From a checkpoint of a small transformer trained on Wikipedia: gated attention.
Each number is 128 + 24 x the weight over its row's rms, rounded and kept within 0 to 255. Layers, rows and columns count from 0. Numbers have three digits each. The size before them is the row's rms in percent of the matrix's.

# down: layer 8 MLP down (transposed), 384x96, rms 0.0912, rows 226-257, columns 0-95
# up: layer 8 MLP up, 384x96, rms 0.103, rows 227-258, columns 0-95
down226 105:161149136112114134166105127104094084123121145111133137123153188107088148130137099142113101138144169118119110102107105101162129120147132117154119126141126162160090133162167150146129116096121103075101071121128145125133090121171128148128157117121129099110196148150147118134160131144112119159
up227 095:103084153166144086141129104134126103112161145144101126119110108146156121131112144165141059153139151101144140107138123140139101069146172086109093122093151140101103152078150120100144128137145149129162115124149136134126137084137124133095150156119188139123126145145112131161127156100143124139
down227 095:138136152113127120138116139102129118164147097120156085140102147121133119147150100108105148188122123130099108110110176138100110129116115128141137127157128127131124186124115159141137174119114095140098133128121064097105077132196095138150128139157115083138109101086141146116173126145125130132
up228 099:119117163110110090129142161119106132146122164123146156134074121205131081124103154124115125082138079087120130155125097133155145128113153113128121140123076116114122117121104119091137131130124107151121165120136114149095148142081105135110101171163125099108127103112139134151109165097132165135
down228 101:139119119173143142132162100102087096150120099162132109129142116126115168142145160154098158101163110134127114140116112164158072154175159137132166124122104127105144145127136103113121127085136137118129140080113155128098094175157156115121125105110127148120173108070130143124126085135153131149
up229 103:133139170101178109137149152116123090081160131123125125069145142140126060117152122117116125112164081099112148120132126133110172135136146095140105131117115137142140133136128113123130129145111141143142137150160127118121126125102104162139115183160184110095078096104168088119144140150156138123
down229 104:094134153180118137124122150172153134145153136134124163078140153138120173120132162120097153146111100137142112101122141087106155143134122082101121139161136143144145149108147135109141111155091108145112127167124128144148121141131120123084125168116136148144129141112153121111202063143124158087
up230 110:127096218147107101130126110089121117137123102154116123152103138168153123132124082147140141105139103108158146136072121138143162156130106063114141128135143132129156162102100169105148124100137080134138136159105112116112129144090082153132138155120112128124142142114128127151098139150135156137
down230 108:185121110127130104158148110136131120137099112132193110112107143137169148125156142153132163108129154132152113149079135166145156157125112106107149105119175105130081135116105154149144081106104127109087106159105134097130146156125126128171125125132106093178159106163121137136116138146143159129
up231 111:123071130149126140148126134121202107107144077127142166120096101165126114090143121121147125116114122126137152074129146120129100137154136121119106128171139153116145101121137120120128137153119123158157148102110131150083145134154090120077151117140140099074129081172146152164115135134109105137
down231 108:157130140138147148158130157119116092133149091106091157147121122121131150150118077132102148127105150122152090099109148155129142121129106109137182122119110156157068088132140096148140158146124090123139088111104122125174106168108110147121092121109134158111139135149100092155121134072139089130
up232 121:180100167152125096170148133108110141104112147146118123128120080127103140116124162112143109140112155133137156161140113177150092110128138102127096120137076085109150143129140130119114125105095119150104164122160109134123167133166095106121132164157118148094134136159068117160133100134108157097
down232 122:117125117154144141127154137124123119111106123140102144138090141109120148109128114118141167150140158124109165095117110127077113148180163139091144067108110118129111153132163149092161148141144161129162088111139113159175093125132140162111130122130136114096133118115155112120149095069179148159
up233 105:118151139126110161162137126093155170125116130096132142160077086131095089127120093114190126138115127088135130108152129108125107145108127127177083155163137096128155158157127140120152143098128144142122161098153105125126126166110094151120108149110132122100138165114132145153135184129114112168
down233 111:108128071086141114109175132140142133161137122139095120127148145134100162128123130129119085134126138109106108122107125135118120113091146108092104138137125132137124189125121092118143142128140127099133120122118120153093113127138072115070105196124107079084165162162168150127109130124122111103
up234 093:084108152137146168137124157121151092125095120133085119096143124142129111119153120136161122124102162115132157161159096149101148108129159077135111168146122105105115132146137154102092170165102123098162157103124115125132121108138092159125113099103092170110099107166093139118142161096107121117
down234 096:104143078082130183111148125096095133148137141100130102119132153103078160124126145103111109140156131081152144117088120162133142126077117158123118105109127131124139120102097144134133116061133100111135128114147107150098128126138105155131142107146141163098123125140108101192126128167165138150
up235 086:102107161154120092092142182091110132159101097125105070103128126113156151135118111126161096089167151135151119118110133127139141160134107142114154133159133130155080160159167121134136135142135136164167108128173115161126117135146145142110144166110128165114112080126131125117135163151159148156
down235 090:095132142118111157187131170106137132128125131118129156123088149127172108114127062111124113121133102171138120170146164100133128128091091143129124109131105136144149126135059143153148162184176125139139079131120107131139104132133132076118123155118145122118126118107121102132119109175122123132
up236 105:155123142120167119105151183114111113104132109144092145162098138127106131114138109194143120112150158152123148087154106118109135113156165145139094109097113116188106147153096107143119131149130110129145143160157130126130107155115091172126117154120148156106123119085150118111072152125106103099
down236 107:149149146133159098128127093105093112184113139135129129111127090141110138086160109161117142159108147104138113112096136201143167136132157133151157157158070127124108112139113109139161157148120120124129150109117118125108113138171112125107104118128128145099141125118086118111146106064097146162
up237 099:139117116176160100155153103128102122116137105130117144119076108147118114128092128160167123158185130142145128122123094151113134103111103129083148093138147085105107113165133112100123157128109132148130114095131162171087133150127113110130087130114191157127114149152137129161122092144122172110
down237 097:153100107126175107129120092108146147171103126110160128131119144102140142134105121184150110117106130045122157156133146096104111118113130145133134125173142095153139112110175154122096160111141142088142139121103134102100121195093165126121144131113102127108136122093110148111134109132108131109
up238 100:110147137187114116106140108109134126132139123116139123117116113154135082106170101120130098149162138093179155105148141107136146124143165143089150130119104122128134101136166149127170114101107135146131105080199107136125108120101098147111086110100105122129171128123135090104109141149093150091
down238 101:114123137084102178144113136104116131128115083124128188116133133132099125135100110101111074118108168173105101119127131123107130143089119116117150133126110101120167122091085135107093093125128140163128130097124097104161130111101101095123174139175134114112098152110118134103166105113089146126
up239 104:093137149162135135136147120104134097108107100111113094102149115151108104112130121153127128134184090131132197097133138154076151164132140105147106145150127113131124133103100117116137128150147099124151111076156158144109120133125100160113117189150104144119096123140167105118074165121136108139
down239 104:104150103095117160111124101117132168145069157078152135121123164164095127125129134113160093122093127131118123142093139130130108151136139099135110110146076148132093159107150138141170117110126150138128115105115122133143088133099165134090143150153113108091111143164150130193159102147124131098
up240 090:144130169098150098148184144102121131114133155122121143106092173134121119103130107097135108123115156145109129137122169156108164109131172158147124131151128136079105158121124129100134163123118104115109081148137088158119129141113149123130098169137147108108168109096152086156148141075146089114
down240 095:096130090161125152152143143112105109138119124139114115115150165144138111138134153139149131074175124127111134115114104099103192155167154073125118111125141135136118125123119084137116155113146158146143107129127118145110181166105135170154116106102130185070122132121115132161144126118159166129
up241 111:127145138147129123103172135113166109159122144114066119112093101115115129122116135151150150150157132085165163122160123140138153086117129120119130109153092117144180144117123152136144137126112091179156128085120143114161142102075093145133105154098119123116148158121112095107160110094131169105
down241 109:103160101121165149139120147161098124132107083119141102124104158130128145104116110140112102139150154146133124112107140121139144110123151188095095124158182097080098102127128155120195096148121142152100108109148145114132080148129168121085134115147156084121163125107148145141156131131132131137
up242 114:127111108101108126132141163117091088108142138105145144134125086134115150100135086131157142151158118127133159171132072116084099125106143147186150101149109145118135132171126133108124156134101156160128155164133142144104115141157069140123091154155138117116084137139105110157096113158121151106
down242 114:115126083133083125145104119139129095128145117143108131122180107114109072093139097151137124155157135159185107124100152107113108126131107186159135114116112138094076151124108126145118107135147175140126106138129131155137171167121129116158116143171161109144096162117093127139148112142107114109
up243 096:095121126142087091119131111143133060119126137164122169141112132117109116107129084108144085128159135109122134098156125118157147123166154118120111132103121145110105123149108094116127131144077126150132126162111154150096131172082070140130145145164159167085134106103148131120091158119125115151
down243 097:147117128150130142144112126103137138106145135126184079133167105139152131093111153139139114105129148133124116161156154131100113132117110171113187122113108146164127116173137136142178095127100143133125161135166174105109090114162134128179104099143117158150108174086126134097139124147099122144
up244 102:124153130141125133128145134124119136098126122134115081153111118149066114132130131107136110115206118125110127173139127136148112121142139181132119164163144137108126138130188145116113151101114166151145104106145125119112109143166122128113110154096119186107071105151112133111146120158118162180
down244 098:166104109119167115107124084104124080108150132144137135154115135122153125144183151135122123164097108141186123069132158154114174143131137089115079117116098113118111090120124123171125113129116119111157138135123109127124152134105133119133120133142117097139101097121085176126082082103133141124
up245 096:090080134137135116100154115126164136161120110151087121129122080114129139085095115112119090097144107088158169123106156135139149111155126138108119183149108134139134176162152134107106144113131106133119134127151106156140161145149102136117083156081142169121114104094119108137090108120150156115
down245 096:177112138132101105119111165126153139156123089140145136139123132144155137086119171105085126155120142113125176121152129124153168112133063153142157096123100139143135111150135134125118138176155147141069147106093130142147120136131134067156125123127148131163110125163115121098171159118113162120
up246 107:153157121093152107109103135137131152124126103137108137122132083111103103115135164118160129052116103138149137105171131162126170108134128134149091148131114081140114134116106084117114147070100118158132135148143145166118119141133119145079112139165126121121161129107116188162115148153148100120
down246 108:152136138106107153111105137113160103116125140155169078143135105128122134111177131149136122063121086097136124135171136143159099110113131128140119109137097118101122135182083128149098126097133131115117108172135156083128111122072110134139116132095101117197139119135106123096113115121127141154
up247 099:140078176095098130091137144118159116081129065120121088122148108135125100131161139122175122110138119116158177126111150186106138112128137132099126121130182127170127118136107170111118101128113095133141148129143126111181123106136135113100117143146140123103165138149108136108137139140104157168
down247 105:097070155100093172108116109083145127162106117130129106117120118143130128137111159168136097119159189121118156134105126088147094190088142147129144133118118147095134091157103159121085132158093099137135116108130107150164117125097118148123122130158164147125118144107136133113149109099131119103
up248 087:193154141146079080184109109104122130130168108097139148154103107147142095095166094114157137123148142139120158121124122131170107133118149134099119188129141139138143102105158127126134132173115110158135095139160100147111163103126151146143104121141136135121177102132129100127157131123117146097
down248 092:120140152080145116137132128143131157111121149114152137098151125130104116121090118133112127168105136133092151158163132115116141168115131126116123122149107182103115143108136125165126152134107135150095156112100090105155166142077124104193163121139134142173077117142136101132119130104132173069
up249 095:159117113130148167079103129097111158095108129137178160139098103112142110068155144135140137156161117071137138105127124157153136123113121064109136138126162134120104100146117135107131150107129169157139142121162168152101136114131130178144115149160102170130147109139127152161128137159123130123
down249 098:185171139124097095156131125129143144147165098137150088104158158133139127146123113102131135160148122146138126149122126088087159122138101081151120101118133144166117160138179121135153130128111071109098103108136192120138106152142161091175144104120160128133139142143137121125112120153125103151
up250 102:162143146141086142119130126101145100132132129126126122171135116156127144109155146085152139129141130132145150123099127195114113083167156114131129146132110170162120157122138147107107149087141141127104144146166114164086138179126102122133091164154136135110087097154165164146101130103150158103
down250 103:167130085146122133122118154074132097144099105128098152096143115143115092109104101156155167162080147156084106147124120119115154158136106127108141117130125120116142082129104114109137079116127131131121133139116140081139144070123142135145092088139177107146116127159138101127135139124102162175
up251 100:150083145119123126114113158114101103136132144154125118069122152130168141116179132148141157129114113138159101132186124164114100105151151101132087125117096113118169130119144084101172119133120110150160102087121147133100154109137148140134138165126145125104107138150137163183112098085127106131
down251 103:125124137109172140090138099068124148150153137156178164099128141112128106139139139094133164148138073159111142111136183128082138106142150114149118124099099155143145165169140129127157123116158118078126119097127132180139105115104111111118109124142086116117132126173115151161137142123116116117
up252 088:111149114101136082073123098108128150145105097146117140150126094162181151114121118093129125131137158109151109138129155136113104166131142135126111139168134122099160116107169090093095129155119140111149158117146168154090170105127131178127149143156108128129120171096126103113161162098107114133
down252 089:083122115074132118131160147129172149120142119146105091176114084106097153081133137164144148151137113139140139132095130117104132143148109129141140144132146174115139152105127090164133112148161104118122114165147140164105178115151157107162168143142123160162143144118130129174140090151142116142
up253 078:158091127103138069125143127132140100168082134095131184163097120098128131134138149148130069131093172141143106126100137150152148157151128147103119086153137133093109150100137082123144150121165157137134097129125131111121130159104134131080138142134105145115165157157132120144152117114098113097
down253 075:152145146170094155153103101095122149099164095148123122077133142121111144140132112107149159122145085092122140147147147137102111088121137113138166159116101120124153119156123155133127107138081096126126141148144132168105139107168144118164129092128153134197100107087118129083107128103137121100
up254 098:135066128111120116112160155133133084135115142172123162115128102113091152079133159135148131111120132105167166126111125102149113081137129138127146179134112136101116120124140122132113147176109161149132159087134124139139149141118090161077117142119118145103138099140124168144123151055138114128
down254 098:099108080126104179137143125083137162114163092130131149150125127113158134142155166142131120139112162097108138153123149128112066138119151133126139079132144129151152127114107127172166152107115153194120122120151106126137093130126141141147142121104127165134137125139110114173141146162144066150
up255 099:108136140128162117095154151123143122097115092106117151111108115120150115137127122154144086127100114120097157114153123136093128156175114166116090134117129121119138121139118189092154123149090113135142171116157088161121097109069159167062149117093143127097140134112100143139128152120136136152
down255 101:159161142120146118158154106124138153114121152118133120124161131117158136150107141138065123119151091104131093130089191149122143151109075178106123158082104104107161091103084131081113093102139141129101158110107146153160142163141119126137122119102156115127128131127119123117116105140160115142
up256 099:157103145153141130119141175108112152068111106157131185127107115112084119130121060130140109125125133133136150133104115094168119121119142173112119138184144155145115110176111161118117145149132153139127110103134151096099148104134146132081106136123163148104145087149130158118149135098120106139
down256 097:140154109116121123138130155130132121167137150123157132150129172042112133157115134154114112147085161120112151132139165136107120139112172080106146075163124150150136151119127108144156123142146158135106139123136153150147138135169187111175115142123137134115149112105148140150175097165123132111
up257 099:145087133143143154123149145093106139122122144172114128123115142143149153107097083141127102155114155074171125116117084125151138187163158154152102162137149149119087101151120134141132141138132170164144158130139081129103152139125113119116159142115159155098101085156105140103121135163144140133
down257 100:171128113158135164143165130091115165148127131126135145111113164140193104114113138131082145121146123149139146110146093103148142125082112125128152106153146151108139121088092125131146144154108171115107101146098139113177152101129146100169123117145154088161155115159158098096095119117139148120
up258 102:115122150109116154107124113104139107111149109132033099106100118131107092110130094143154137082145125105153137066083126150082161154112129114162116154157153112125131144147111164145089122131123121153118126155138089140123138121133141141117093104112110174077114122140155135108121133118142131125